python train.py --num_attention_heads=8 --vocab_size=2048 --lr_head=0.00515 --max_grad_norm=2.0 --batch_tokens=16384
Each number is 500 + 50 x the weight over its row's rms, rounded and kept within 0 to 999. Layers, rows and columns count from 0. Numbers have three digits each. The size before them is the row's rms in percent of the matrix's.

# layer 2 MLP down (transposed), 1024x256, rms 0.0635, rows 188-237, columns 128-191
093:495432421505581500588495500490544540524612509521509538567478419535508504463486460528554369480483554505473539606450436417502504491363535431550425544497493479421512565537540440555482451526447451
104:538501550473484539492501399425554437498509471505430523547506494522553559553518525496593476471475511492428476449494420558416485478442472458516525522489487566552486454483538467371528564496456561
091:467503517524567509447444533470545517550483512558570446587456477407569548541527505506428526439557470474546523438447544463486552579478448433492465536544581437463548348456445468503593469399492496
104:502450510625539524538540485427517376402576521461489471518599479465471491426488506558542467586500493589434495524458494579555419584486476464486526464516554548541505495494519464458494564557485568
098:577578445604469551424506557487545456544502497528489521499485533466513523511577629455425475520466529513548525505593484508533426533481407412482508536503607510550435477496473385518455456409543488
095:550521496470572584508542503478526524475512499607527428368497545467479539468427404502527465572498576510472526546559528476459479400503508484507392584386491459495386470576443505568527491555499560
092:568474627519459538392440446470472422511539555597407586470475483443453392595465493530559454463503498434533558486556412394608412556494548483410550497451511436526435536551557413474510515496443465
106:401523572472597481374487453579502465574454408522524545523564516495544364553544478400472553522487474351522461496383465463559482546491437428551537566608480527488450501512551439527483500568490514
107:470458446482505478516492504522581563622530488514526446481539441447494465495385587509493502541557482480550498564503450556491546516532449457529516562580549533516507458480490583525493558548474509
101:421520585583481502563509518503497506506488388562478522601427530474476443535443553483550488492534430487504430424541433501556491517508424377531464417552543421462542412468489492561587434535425474
094:533523488453561518501515506560539596556487565583483507546481536521523569511411586466521413629522489407473538503543481482513567532488578533458515529404462524558527524432528502507519447545478556
101:393483591438542490453563420473482511430428509525530482484410496552475493486429518530513457487516450474524502493479487505538479597566434525422537535604444426472496524420407447507522474482490331
104:474595488460567489379525445493558467443435551621525469516576482508534401473567501473501474466464456451526496441407514420471503439655593473450486486544423509583467503427498522482473407521498480
099:463580482485585532446515509517639478483489529433461463553569578525512552406491490545524502483539527516467513539420510496444478516439553424481534498512519505564476590499535549492533501481588597
093:449505496491538499449533451497590518539466495549489504438402535501443593492464468561562514427454543514491510479468489491565580528444556407476569537452403425562494483499545590378428474458510465
101:465477524518463436558470545504496455485571405471539556427589463499532544605482407403573450529532546584511472560493479522420566525552522511434528397508462470525520484588456498499413519536424486
093:463494541432486419538544489527529486531542423491547431521448522475485524465524494491455597513514508438468419523521448514520499524473509388477575446427406437551558430524635449420409440555484518
099:459590459512443509531517400521478573477508557544533503510604496431463458550425557532494425512537591486603456594475469444480525543615416527471484499401534378500514522477494475479497461509533638
107:478469497411510472411537528548584474434550461567565543421511427521517448444491472501429523468549544561525456557477464543543506514468433531567526528509551494467530487527467475502471508482501525
101:513491530463541461450575508474455452554541552503460453544473617503401396414474493463486464545557538570507494487480434448493563564439475493521508564562493492514606608443427514511427529399552535
100:484562443531562559488476411516462487554480512527527533414437521553541525573525464451488517554421468470544486563571570518499469533569477417574471514532296426417432463469530524474481587457560461
095:602484472433500471506588474423567478569443490495397620477477515474491537475540441489522449482401525540529541484503506540512507517560495446493569529470473562471406515533539518443494531414524545
093:464438520563503484433420408574460569495510412404544511515513524503484534553449550498554467436524474537470473487509516483535532576475409553470537529525547515590539486475504418475434543510499407
097:495487488459488499515481502545530449505428586552438528549515537518504530400485497492492582481479384541513484477495444439460548515437443494426446463473511569507469503489613529488486504458570592
101:528481495507402515433437460549443538525468527494437551442443520532429511547344527511520379485516493464533542565476520586481534505489599408530544562414477498487514492515553484558516533445445480
104:516421592458605501567392481570478524494520450590539517493507479479413502468519417591438589439506546534434489555589514512435553546534450511400452432448478452536488446517540500511541478515431458
103:536434465457510553525526426403480481555448552491563444516533493538477512571421531494410532555567498569543569523526418478448557458577392526526509552391537483496357467473574426447428538493523615
101:478505481465538499499504467486478543542423517504494547564462470430445534569471421551528519427482504472490516538460568515592470482496490504635428368432498545532519518591565535480521463477474602
095:458399566512485513495470478547478576403452554497508504489455481538523587471521534508563522411404545599491425587468442575531551523585596469566429473555556514531451542536452562514568524493440579
114:486522459531494569494390463465472614533517400537536542437510507489420442473587533428457526560451449472460539492538581394584586423443557497525438573587498470448502464464565479525599553591535541
098:531484569525465482438496536554431496538521476499480412490583470473534503503499548495502575431495419496491572516548579561517548457601465508448483478534528552498551508522481486501428419475540481
101:579557480509590544363547472474552498530448432445494504518519526476524459603497463445457475502470492497423454436516476550470484446557528497510494565526493463598544565414590419545391424418532510
107:456502496500507527473497463510450405485543516486392443486509425538585443580511513493554520539499562529518424515440526468459494404571501539522469500481377464626386462436541529468570473558480558
104:446523493498438548524515473457492517477519480611561546483479520569526455473488408521549528425482663353517485525497578400436499517508557527555498437466476455494448499532465539476509451457481521
098:493558589550565589506601517458572544544603485403486466430487377475453466474586456403465447480466542399515495458448504587501522499466555524528549526463476460588411548443454497530596531547548424
102:507499431461384493540431552551538463483533532441500528387439488488387544459491503589492563455426462435489498463521502573453554468513497476547635469557574470585513465516508600470477561567472597
104:523489468502520606449566482464481424473475369507539507501514542434427475585535536491423496501520585457540451439493550490554467532495619571585425471476398492432485532571477547467548553525541479
101:613497519527569530467470508531475401533488497511482485444499415499459474462523452489495513479464456450538552523345386570556494471498563567436488581489403539593541429537487490428432474498525635
094:459559547496577505543548537500554519580493507468542519463527519432478528482504488605486609545448502453470543389557497496396463453516441492453477522503504528436556496514356476502549504489521453
100:570603488464512596541520489555516513468488487489505434423518480597524582464558524526452462491549538510628387547463497508438547411530561502545561398452529514506398514543443598465536518487531569
102:531521539535598589488505464429406516515517506476418434540492553527476582457468475490535586515506493578566373571491395555472473482518440563498527444510550419468448479471432511517533495531471568
102:574540493460472490474584446514471476457491526451479447526479482501481484569528624403515574419575468530531516454563480448562593535472484571477514510426466418545486510555477447571517464493558427
095:450452548469547517479490422543444446499365540462555553506456444546501490489508579370472525584624517519402515508414496467536571524499475467337540437528515504447512508493558531554534472436431507
099:501484545558561519464517553472486581498507624573490438485469555515477491554543516453490561494464446537392410533443546546524537486449544375512507541570469499521504596541525529404413546393500487
100:531532494501543570372522531448365450543426405487600496437565442480553487532377498457462536498491503429481506532525527576487496582462546432483506452512473582501477466562498385475421497520484509
098:389492505473450524452463387485442459512464484539450544415491470545577562503475432479503588530467473387511567484483505442494490508599471463502457540480509474523619470501465433437526467565433409
103:504473524453557534527481506367474542433552466542548424464501550506566573482519541506478524484407592485558505412499504521536452485459456410492534481503532574507446472506479411558435502457513557
106:503436533477415500505498515486512377463433433588551503518553431470447419539506593403458577523489511480478411447497475419588530470461473546584471490501581455383475484535493544536535449548478581
101:484568457559541565503460491454491408506419509585486452579497483539597529463458483470546493555523561501472526499513514373445520414456476534392455531411525524508481461426404409531493433463546519
093:523468451579495495514480609537529503494538487405532471456531495469495501568384396526515552438543358630487489522554441446406483408510421484440597518480589506393544525484437449568446517499452457
# layer 2 MLP up, 1024x256, rms 0.0715, rows 189-238, columns 128-191
106:560510480477491508509471452492578484558583493524501478375500491438565594479547390591609534566496468534585448516497440494539579493533503511546489480357516460429473420549479458455480483563427499
093:513646560488500482500492505464528534451384480522421496504458514333453505467506427586512508503485420475448495516498508542566482521497543539480541483515499462371481585471524524476547531463528437
103:543536440471518485486497509505476489612524523500460468473480541504564474584430521565507524502530483593566455532498526506496469557480488402511491511512454482395509543583475328534448403519532537
100:510675562495495530520461500450620442511442520561440516497469609426535496483416523393536535487481486483467456473484478529490586458506435492485453386446482468539614585532489440553527573423505491
104:495599518472405442463546459512500504593434500449397536601309522529551451457434513482501444488540426508443419554501560599557547592506504542532477580485541485499542554488551477452488453568534594
098:491404436508466528484542463525423546542449564433509485481508558592479543484541440542428515533529509467519442543510498487574553576542486564459536534483450539500461526524469503420482532532548517
100:467514485450457446468551541494538460411587412433451462468490548518477485468526588420520492497494504526508510440508497505531544509447499501509462433543466488610557492597441458535543427500495493
097:451513597482470467501494544486527450510544562550522518480554482527471537444505536533570554435565411539564452431551576541503442543550510489562491563490470492531451555443496532548629400479464457
090:519473525578479497525523333422444521462510529541419480476521509472454487572576510510495521495485403454399591544510549528489555605532559503471477484506482572492466557477549446596557475469548500
096:437485483474435492460564543499504471536478504496502455557464485547621485562447425494439543460570465512579489329528540458480475488450492543559510477645476488487581555498556562374553471488494496
108:444403605460480466502488489550625553439583560427469492445502584443520473484564444451370572531492447495570495442475494553499516526456496562560535496510536527484556501469378452475545527456348467
109:468458499464451466537442497370456569515470588520498491522487491525496587608550446485606513546606483540445523512493494686484495526484529528452492431544479517456551606491417373592577541461429525
101:555489514514436441529450518531563398499567458523610508472472481557528514460507370460452500444495486595442473495497521448538430472500520527580512509493540510568482460478566469388436432474476548
095:598583532481511482572477446530472569524524497477550443534569481481438483450475499464412488549605420536534509559499490434490498440536464439531366498464500518460602613477440479580552485474492522
100:494498423547467542516449467552534481456554357429499502464486551525519524445488446442494460580535477509476478458510471591505443502541491537507501493506503566498568535504498551468525446531473558
098:564497437496442497482437594508409411516404503517467446509561564499452457480501508522503541506477481498515464436470482448389564477443474517491427446551491602500457521483435461507584513524510472
100:554433445560482437469451530457466531527372533515564519518562515511528431503511466517499429401543566486468583527503500438451491514480530491558450564520580517475593415542520428588544513412386525
110:483553462556455551542558465502464421509457519524470507585395556509530512518542490559459490626407546495428501642554482577560476531511433535503559477497426537429605581376466491488528493530491573
102:463519511471449453524547443565622516459489472545412540559468551569518498489510414456394541479465450479535463420446475485461555453484500415549605529512533501410488530467543473471467462493452438
104:528606460508499459589474584531515490528434425463457565466455567497455500457586476501518540559452590439536474567516574518527490496568491424484502490458474602556485450414566443557512601468498582
096:461421587553430513495521431470428569535546512599577431442474546552516445636487544434428523492465544537570504490549533481431549562489430476510550473537455566509524466494641491441495541526502491
096:522500527537474533591494592487542489370579552546407492514514546507533454464532532421527429546576531547551447504501421535551473489557512494420414558604417472525538519472493461568502537476475575
100:492391515493447410466513494489546480440463547526482477431622491509584495533498441513522460546493567512542559467486550585504441434540468535560473452407545544460531438555483481472463513530469468
099:600523621413464437493479494546404498392526458536543615424504448457472561529415507501454531559479585596483484460463487434467616485556407444489573520462521485579446522481459506457502505404454519
103:425598484501480598501548470505554531539492507457554495505535503464517450486572518479473450465469481394557497488491437462526495560490475485533576453503503418595475471436435502507498508539519567
098:549497413594439472437489469435482473451467489491390385457530492419480511624471522492511480514513534341507585466432416472453514386468415493545518504564550451446532441578564570476511483572499519
107:496501409506463457477437494533446494508552515529516460419493549512519576503563460508493476506606472467484486513492425574465535478493477589514535531637539482528491519462534530491512529517578507
097:568386582450387493464404509503552531509509513512535485582578468570568487494528489554395486501489463467489416542558436481475456532544512478489472464562425471542549572513469534569518509548435489
107:462520536578476548489532559460426496463565604542488547521494495498546440547474456439575556518434469428616484452532462513445538447571397575577558520501461478522482521490532442607495549485541498
101:471417521458503554458547358513508544517529504538469554431557423523568500472567526567458512513521502474463517471513492488541542496565552439501451423505524423556544514599532479465503523443517522
102:542519406448475560450477445449446494596528457466500466510516536511595440545446540487453549501550547425497540527585494547453492414482417561523488433459395584312554440455570553500602521460435516
111:524547540456451430450483496432521557468481624434443571526487505425476515620563562534416523425591540400442439507548426511553549468526492493464573559557501591477432556473480477436547487513526594
107:522481487479535523525457514591609538481528437508444433527486477419439507547596551397496460548583547549491499507527519487508512495460543540430423596462439515597504530492411552482421488527541552
095:514498555483468535527398397468479483408521542399459546483492465558571550430505517474432467439547459512511460438418503466512543466481412494401476474562491540502503552573436435486511514553541470
097:494396439453564541497465510542465410513450546476535492490503549521533488459477458450486393450422480463471536515468470494490560423423499567542531488610546483434421581539527545446541545512481472
110:501446528450487488490524530535454386471457575519495528555512516572516457530442555501477492505530527538492495508424564603552461543571487507615584546463409550501404497458535472483502539522486542
105:445462511478371530529458604578482502494543442502463413538422526491535471518446537486500489462505449483492498500401605598495567574484421554442522384553487471502595476478605561498538509520540467
095:531607513663513490448501460466472531519507500428411451395475488545487481480502468499523517433620497491519496451576567507488542446457574513447531562482533487414428456479414417524506528492527499
095:417469537495462547493494544479508487543460558484466521497515471619512467536509510503473530493533582504498598491455379488432579537508385507502598449421471441456555411606428487517462444466510485
095:513474437475449483442510496459561457481485390513464533495535418428510576511476526570503617563541486440541519512432407431501555507493591455454489519497538485499563487486417481538509502398455501
100:464442409512491542525503429452487488521417526461508539577493447507597581490459521495469464485456480413531570490429443518528450538418541533400480490504456472497475440416566555531634432508503529
101:572470442525462497551432460559581449534580579561426441456403546441419419521526540473457511563399544507489542506511460531520524600524541562516570602485544408489482461446542531506465522490535504
095:430470444496487518524531503484560533515450527498491517581476489490415509531525431561505648438533544535482577471485511541529458435465523519560496400466424502483498434603461485538506566447483469
109:434430561508442464409509478473582552435455584620434564449527475552513438490436555431432429442471451534574516488499491418440527494516497571510604542455514508541533482363433489522482522483412563
102:465626481499489571497564475503487579414523426401448602449513553533548572561433538499521463398563517585478527499508516496442607531520469551551529520575563523491571459458482486524450449494543534
095:445452593411569574525437514469530520481517561543461556534516493476419573528479522485428534483578497528461453473578453536533594548465540486468453498475527541482464445474475439573520446460529549
101:493463486477500445565555567493537449553481505605397531522596547492551588449503540448461455506511551468543432516543498547516437508512459450449611502570542557485485503446505444502578445506487498
102:469574568556454567532532438519524504535472525400495531458513489485490528496541526542425482571558458409511499611533403539505468484509416425570512464552544572414484494562528611551523548457471462
090:619555492405504465452450552514487566485501575510473475475481444525488575476464532394482420439459580477540536483457578564562592607504553511470565551423474501427446520458543545528554521444540449
106:508498462523481504537464467477428485524498513428551495543400481525600501536408423499505427426491535536574419487570433600513547494508537477522465544538492480534530468467475485495504453485562530